Weights of a small transformer language model: vocabulary 31295.
Each number is 128 + 24 x the weight over its row's rms, rounded and kept within 0 to 255. Layers, rows and columns count from 0. The size above them is the row's rms in percent of the matrix's.

# layer 4 attention key, 576x576, rms 0.0334, rows 426-447, columns 256-319
size [120  97 105 113 108 111 118 108 106 103 108 113 106 109 115 117 113 110 108 113 110 109]
[[119 145 140 132 124 132 136 123 140 146 134 120 121 103 118 138 116 166 114 149 121 133 113 107 133 118 113 145 137 131 184 120  89  94 142 113 119 126 115 128 127 100  99 148 124  87 166 140 118 140 148 122 122 136 128 111 117 150 122 153 103 154 142  90]
 [136 178  87 175 146 140 125 148 157 134 102 151 125 132  76 121 145 169  86  98 130 117 164 123 126 109 107 114 121 124 138 164 175 134 114 116 126 169 168  98 155 124 118  96 124  89 133 163 135 124 163 128 217 191 129 121 136 136 141 131 145  99 127 117]
 [121 144  89 144 155 139 132 156 153 147 144 102 173 152 156 141 172 161 160  94 145 120 147 112 109 111 119 119 187 143  89 113 121 133 149 145 155 163 136 133 130 133 106 122 132 140 130 110 158 121 137  87 171 106 122 153 125 136  96 142 149 165 130 152]
 [ 90 137 171 177 125 141 142  96 146 144 120  97 142 147 133 123  78 117 117 135 158 147 127  80 126 122 134 147 114 100 168  80 168 113 116 144 106  67 111 174 121 125 160 157 146 120 144 162 111 121 142 141  99 113 148 150 142 107 142 160 134 123  99 106]
 [159 142  98 103  97 116 114 102  86 104 123 143  98 117 154 144 179 121 131 146 126 155 145 106 152 151 115  92 134 112 116 157 144  75 138 158 153 117 162 133 135 114 131 174 129 115 149  81 105 143 142 126 102 129 132 133 157 104 125  89 116 162 142 165]
 [152 117 156 116 148 113 149 150 120 153 128 109 123 110 132 112 135 126 110 125 122 115 118 116 139 128 124 150 128 126 201 121 130 102 131  96  62  86 103 138 155 165  96 131 125 146 169 138 176 135 140 109 121 135 136 110 147 109 116 147 116 148  88 125]
 [114  52 153  98 150 115 150 148  93 135 127 131 148 118 117 116 147  98 135 140 173 109 134 181 136  97  95  98 103 119 129 144 143 128 101 172 132 155 122 114 143 108 154 137 148 105 126  97 120 110 113 141 153 153 127 125 157 126 144 132 173 140 127 112]
 [112 176 106 129  90 176 127  77 107 136 141 163 139  95 132  94 146 176 163 126 124 144 159 147 146 136 126 105 118 125 130 166  99 137 174 122 119 135 143 110 154 134 144 118 122 134  88 123 134  73 143 131 134 106 157 144 133 112 114 101 104  77 113 122]
 [125 110 138 169  90 126 138 116  83 137 119 147 118 111  99 142 108 131  94 144 142 106 108 119 113 103 120 118 134 103 162 100 112  96 122 111 161  89 150 139 115  69 116 177 130 120 127 122 165 142 107 162 165 147 130  44 103 104 147 147 149 108 114 116]
 [118  85 106 163 177 160 121  91 175 124 145 164 113 115  97 106  89 150 125 144 116 137 159 162 109 111  93 156 115 174 146 111 130 132 128 122 109 163 158 167 119 157 142 126 139 129 116  83  84 163 152 129 112 124 122 115 120  93 144  78 146 132 105 155]
 [167 101 140 117 132  79 171 112 123 144 155 117 114 105 101 130 155 123 117 147  73 109 173 118 135 120 160 125 119 139 111 101 121  97 119 113 133 118 143 158 151 114 109 117 112 127 123  86 140 166  96  93 114 138 117 141 111 121 145 170 112 151 126 117]
 [136 148 125 136 128 118  86 123 168 115 138 124 126 135 100 127  86 112 152 156 184 129 135 101 149 113 135 120 146 135 140 118 106 138  96 146 153  92 147 154 148 119 146 123 133 132 120 152 111 138 111 134 178 116 154  99 150 121  57 138 152 126 124 154]
 [162 137 148 157 117 129 177 153 125 141 106 134 117 113  89  87  87 137 168 150 152 138 129 134 151 121 122 158 109 158  75 151  75 132 196 134 136 101 121 161 173 147 171  93 149 136 143 112 145 166 109  90  69 166 158 169 113 108 134 128 178 150 129 142]
 [ 95 100 115 140 148 108  81 135 178 160 133 134 110 159 148 151 129 132 115 132  59 119 116 148 119 136  88 128 155  85  89 124 159  56 116 135 141 191 109 130 153 130 134 132 125  91 106 115 128 143 120 142 184 143 124 137 120 109 118 178 127 102 107 123]
 [117 110 155 141 149 123  98 134  88 128 107 120 146 133 210 129 171 119 138  74  96 153 103 146 173 108 147 102 139 125 141 132 136 100 124 144 108 118  95 134 172 129 135 102 127 116 121  51 136 111 144 121  86 155 133 127 119 145 174 120  89 174 162 142]
 [116 139 124 123 101 120  82 122 191  89 130 140 147 143 163 124 116  81 157  97 144  88 132 111 117 122 107 137 114  97 134 126 145 147 127 132 139 119 137  83 107 125 132 131 120 145 119 103 113 128 130 189  88 116 125 120 112 130 103 121 136 192 100 106]
 [114 140 149 140 120 134 124 182 122 128 117 118 130 114 131 104  86  92 152 118 131 127  85  87 150 111 141 123 148 130  96 117 147 181 129 139 130 102 123 149 114 164 111 143 136 129 110  91 122 116 153 139  76 117 124 179 134 154 144 116 120 116 150 157]
 [142 146 131 170  93 143 160 161 143 132 109 144 159 113 135 146 142 142 102 146 120 142 137 119 139 157 103 100 162 132 124 154 147 173 147 119 153 146 120 157  82 124 143 130 139 130 100 138 135  99 180 144 161 151 102 168 154 117 118 140 134 115 145 122]
 [151 132 156 107 140 107 160 121 150  93 130 167 137 132 133 146 133  94 127 124 100 143 117 112 110 168 149 133 128 121 129 149  92 127 124 120 163 135 119 143  67 119 135 165 115 133 156 112 115 100  96 136  63 102  99 133 149 135 157 119 156 109 134 127]
 [116 124 143 171 108 131 171 148 161 148 162 130 115  69 105 144  81 171 140 120 124 115 138 115 104 117  96 141 131 122 109 109  76 105  92 147 115 130 114 109 114 145 109 130 102  79 127  94  94 114 117 146 152 157 112 140 150 130 105 168 182 153 125 149]
 [137 128 177 141 121 115 145 104 120 128 123 105 191 120 129 150 124  87 105 136 121 132 129 152 147 137 123 119 149 125 128 105  88 105 128  94 130 115  76 104 121 115  80 174 103  89 162 158  71 106 123 160 104  91 126 106 120 139 119 133 113 117 164 120]
 [119 136 139  93 143 138 107 130 151 139 123 145 118 121 126 122 144 138 112 125 147  98 136 159 155 140 126 105 123 134 130 151  72 115  81 118 136 128 106 121 123 128 139 125 130 121 123 126 133 126  84  89 107 131 127 125 163 133 106 122 174 121 129 118]]
# layer 4 attention query, 576x576, rms 0.0344, rows 427-447, columns 256-319
size [ 87 104 115 107 117 119 110 106 101 104 110 104 111 117 120 113 108 108 115 109 115]
[[120 112  89 125  95 141 147 129 111 142 132 136 125 171 101 124 130 133 138 114 123 120  86 152 112 121  96 161 122  94 127 157 150 149 108 116 154 108 152  92 111  97 140 109 129 105 103 141 135 145 116  81 122 142 165 119 158  74 113 153 146 129 180 123]
 [113 102 110 140 112 146 128 153 137 171 132 149 123 160 145  94 130 150 175 145 140 128 109  96  88 116  98 124 140 155  88 117 100 102  91 124 145 145 114 119 145 125 148 121  94 139 107 129 123 156  79 146 143  77 135 171 135 148  78 138 113 153 130 192]
 [131 152 169 169  84 112 129  84 173 133 127 138 207 140 119 148  91 101 113 119 120 159 145 114 107 122 131 176  82 116 157 102 162 122 121 159 129 100 138 153 129 105 179 158 157 126 128 159 141 148 150 116 133 111 111 106 146  88 115 151 130 148 139 142]
 [ 99 160 140 122 114 120 172 155  84 137 126 172 127 129 144 158 131  88 148 110  76 147 132  71 108 142 161  74 116 113 102 182 143  84 154 133 146 142 161  91 152  72 107 141 115 114 123 124  84 130 147  96 118 130 146 137 136 133 152 128 133  73 150 159]
 [136  94 160 138 128 120  82 160 105 142 144 107 110 161 123 149 122 112  70 109 156  94 115  96 144 121 133 131 140  95 142  90 129 130 117 128  86 118 103 116 150 150 121 102 106 169 117 142 162  98 121 139 131  89 135 138 107  90 145 147 148 136 107 120]
 [141 104 166  80 136 120 149  88 119 129 116  90  93 107 123 128 120 151 137 136 111 152 118 152 120 113 119 135 113  96  98 166 149 158 109 161 102 157 101 135 149 120 118 137 148 125 128  97 101 124  82 123 134 149 124 135 169 135 172 140 168 120 151 123]
 [108 140 103 130 109 146 112 102 128 132 129 106 156 109 167  89 153 123 125 114 109 146 103 144 147 137 135 110 112 119 144 116 100 135 120 111 139 140 175 139 116 124 103 112 100 134 120 141 173 114 143  85 118 110 181 133 123  91 114  97 159  74 132 120]
 [164  95 142 155  88 157  98  96  97 147 126 140 133 126 102 160  99  99 114 146 137 115 160 111  99 147 179 140 154  77 126 140 143  98 128 107 108 112 144  99 108  95 109 137 144 127 120 106 133 128 137 136 103 154  87  46 100 121 132 110 143 105 101  93]
 [131 132 121 139 175 142 139 133 160 142 151 167  96  83 109  86  80 126 158 154 146 139 130 128  89 130 121 134 136 118 122 101 154 125  99 154 144 168 158 133 126 152 112 130 161 131 129  60 137 144 108 192 122  99 138  94 150 143 111 142 149 141 106 138]
 [131 122 139 130 154 127 147 134  95 123 140 106 126 116 146 116 119 129  77 138 113  93 168 138 127 115 142 124 123  96 139 133 123 110 131 116 153 121 138 109 154 157  83 163 118 120 150  91 126 100 112 144 137 107 126 122 136 172 122 148 132 142  84 116]
 [126 131 109 114 132 111 116 119 136 130 172 110 138 138 114 134 100 122 141 145 139 112 136 122  88 136 135 143 154 128 146 171 109 121 147  86 130  83 160 115 154 123 161 126 160 115 108 151 132 151 118 111 115 134 176  98 119 132 135 122 146 121 133 137]
 [156 131 152 184 110 161 136 119 119 117  97 162 174 132  63 143 132  94 115 124 154  79 123 152 123  98 155 133 108 129  96 131 108 158 157  84 110 168  98 118 126 182 111 103  85 129 126 102 165 170 147 135 162 174 124 161 131  98 137  79 115 123  88 133]
 [ 86  94 110 120 109 143 133  99 123 174 131 129 121 125 172  98 119 133 136 104 111 112  74 146 136 143 107 115 157  97 109 111 139  98 137 118 110 155 152 118 116 130 173 119 162 132 170 118  95 169 144 147 123 149  71 116  80 165 137 158 126 119 125  97]
 [120 115 129 146 166 117 132 111 104 141 154  83 119 129 191 113 168 144 140  87 136 139  94 150 177 105  93 104 126 132 136 125 165  94 105 153 110 101 110 165 131 104  72 111 139  98 138  75 135 123 117 124 116 123 136 179 126 105 155 105  80 138 152 151]
 [147 164 116 134 108 152 126  96 213 123 108 141 121 136 139 147 123 117 140  91 119 109 131 128 134 139 102 136 133 134 120 116 163 123 102 155 105 129  90 143 147 123 132 156 106 135 111 118 114  91 103 165 139 138 147 124 106 177  75 123 117 174  94 112]
 [108 102 156 133 140 142 114 184 151 121 135 136 120 141 130  99 130 124 133 100 157 127 125  80 153 144 147 142  76 190 117  78 165 169 119 146 127 113 101 154 122 172 100 126 141 151 101 116 121 136 147 115 119 123 178 175 137 172  83 136 155 154 139 137]
 [153 146  93 133  90 174 122 123 123 118  97 183 181  88  81 123 137 162 101 151 110 146 111 109 113 106 116 124  97 181 144 124 116 115 148 128  92 142 134 148  72 102 138 128  68 114  91 132 148 126 155 121 138 116 103 158 151  79 128 149 131 127 133 139]
 [102 128 123  94 158  95 120 109 156  86 155 123 135 127 148 161 158 112 149 126 128 166 127 128 127 167 132 125 121 110 115 130 108 116 127 104 150 118 144 144 111 145 139 168 136 126 147 121 119 144  91 162 135 124  70 126 145 148 146 121 123 158 153 138]
 [141 146 183 156  99 154 120 170 140 163 199 138 147  98 117 144  88 120 147 126 103  99 120 140  95 118  50 149  99 101 169 141  96 111 114 109 136 104 120 116 120 164 103 168 119  89 150 119  87 137 127 108 119 141 130 150 116 123 148 146 183 157 103 103]
 [154 142 156 156 141 110 147 119 134 122 152 106 163 125 124 185 108 118 121 117  77 154 159 128 126 151 129  94 156 166 138 123  76 129 150 122 112 141  99 107 185 152  92 121 119  85 152 167 110 123 132 159 126 107 163 113 133 127  92 187 129 118 133 113]
 [132 105 105  93 151 112  84 121 152 138 155 121 123 124 155 141 133 121 131 125 125  80  97 135 135 132  72 127  98 132 105 162 106  87 109 120 121 110 121  98 133 111 127 125 136 154 135 146 140 131 122  78 159 155 123 112 151 136  89 157 174 115 116  96]]
# layer 4 attention value, 576x576, rms 0.0292, rows 384-386, columns 256-319
size [ 87  86  86]
[[107 124  97 116 207 133 133 145 116 130 143 160 179  98  98 152 139 131 130 116 161 158 103 134 128 145 113 159 117 201 136 117  95 187 155 164 110  83 146 108 142 106  60 104 158 134 177  94 137 149  95 140 142 153 125 164 129 100 125 121 138 130 170 100]
 [132 130 121  87 111  89 144 149 148  67 140 171 159 168 137 115 157 130 139 114 129 156 127 141 122 123 169  77 163 140 151 109 129 167 125 105 104 112 120 161  79  90 116 123 117 106 146 120 134 101 146  77 147 134  99 109 108  98 103  93 145 122  99 112]
 [148 166 131 136 149 111  97 109 144  94 102 126 122 178 127 105  93 120 116 158 105 128 157  88 123 152 145 141 100 131 128 129 145 148 124 113 150 127 157 105 129 122  92 156 135 129 104 123 176 123 138 139 103 120 159  91 136 102 167 125  78 140 147 126]]
# layer 4 attention output (transposed), 576x576, rms 0.0297, rows 384-386, columns 256-319
size [ 88  86  88]
[[ 86 147 132 104  98  87 181  79 114 126 116 130  91 132 109 145 141 136 125 151 183  86 139 110 125 143 140  96 143 129 126 121 109 104 161 175 103 154 135 114  65 146 157 196  93 152 161 112  95 137 149 145 185 123 169 137  97 117  85 124 134 144 163 152]
 [108 128 147 128 151  98 126 167 134 126 105 162 151 144 107 157 176 170 157 137 153 105 107 123 171 152 109 130 133 157 152 149 110 132 164 113  92 137 138 142 136 113 148 106 166 136 152 158 154 126 157 152  92 134 145 167  90 140 135 163 135 113 134 141]
 [117  89 109 138 110 138 112 181 145 175 161 106 169 153 132 124 176 142 185 101 104 115 143 167  88 111  91 131 112 158 118 111 104  70 127 142 127 170 122 102 111 168 121 126 149 140 157 155  96 158 123 103 100 142 173 178 136 101 146 156 139 132 107 213]]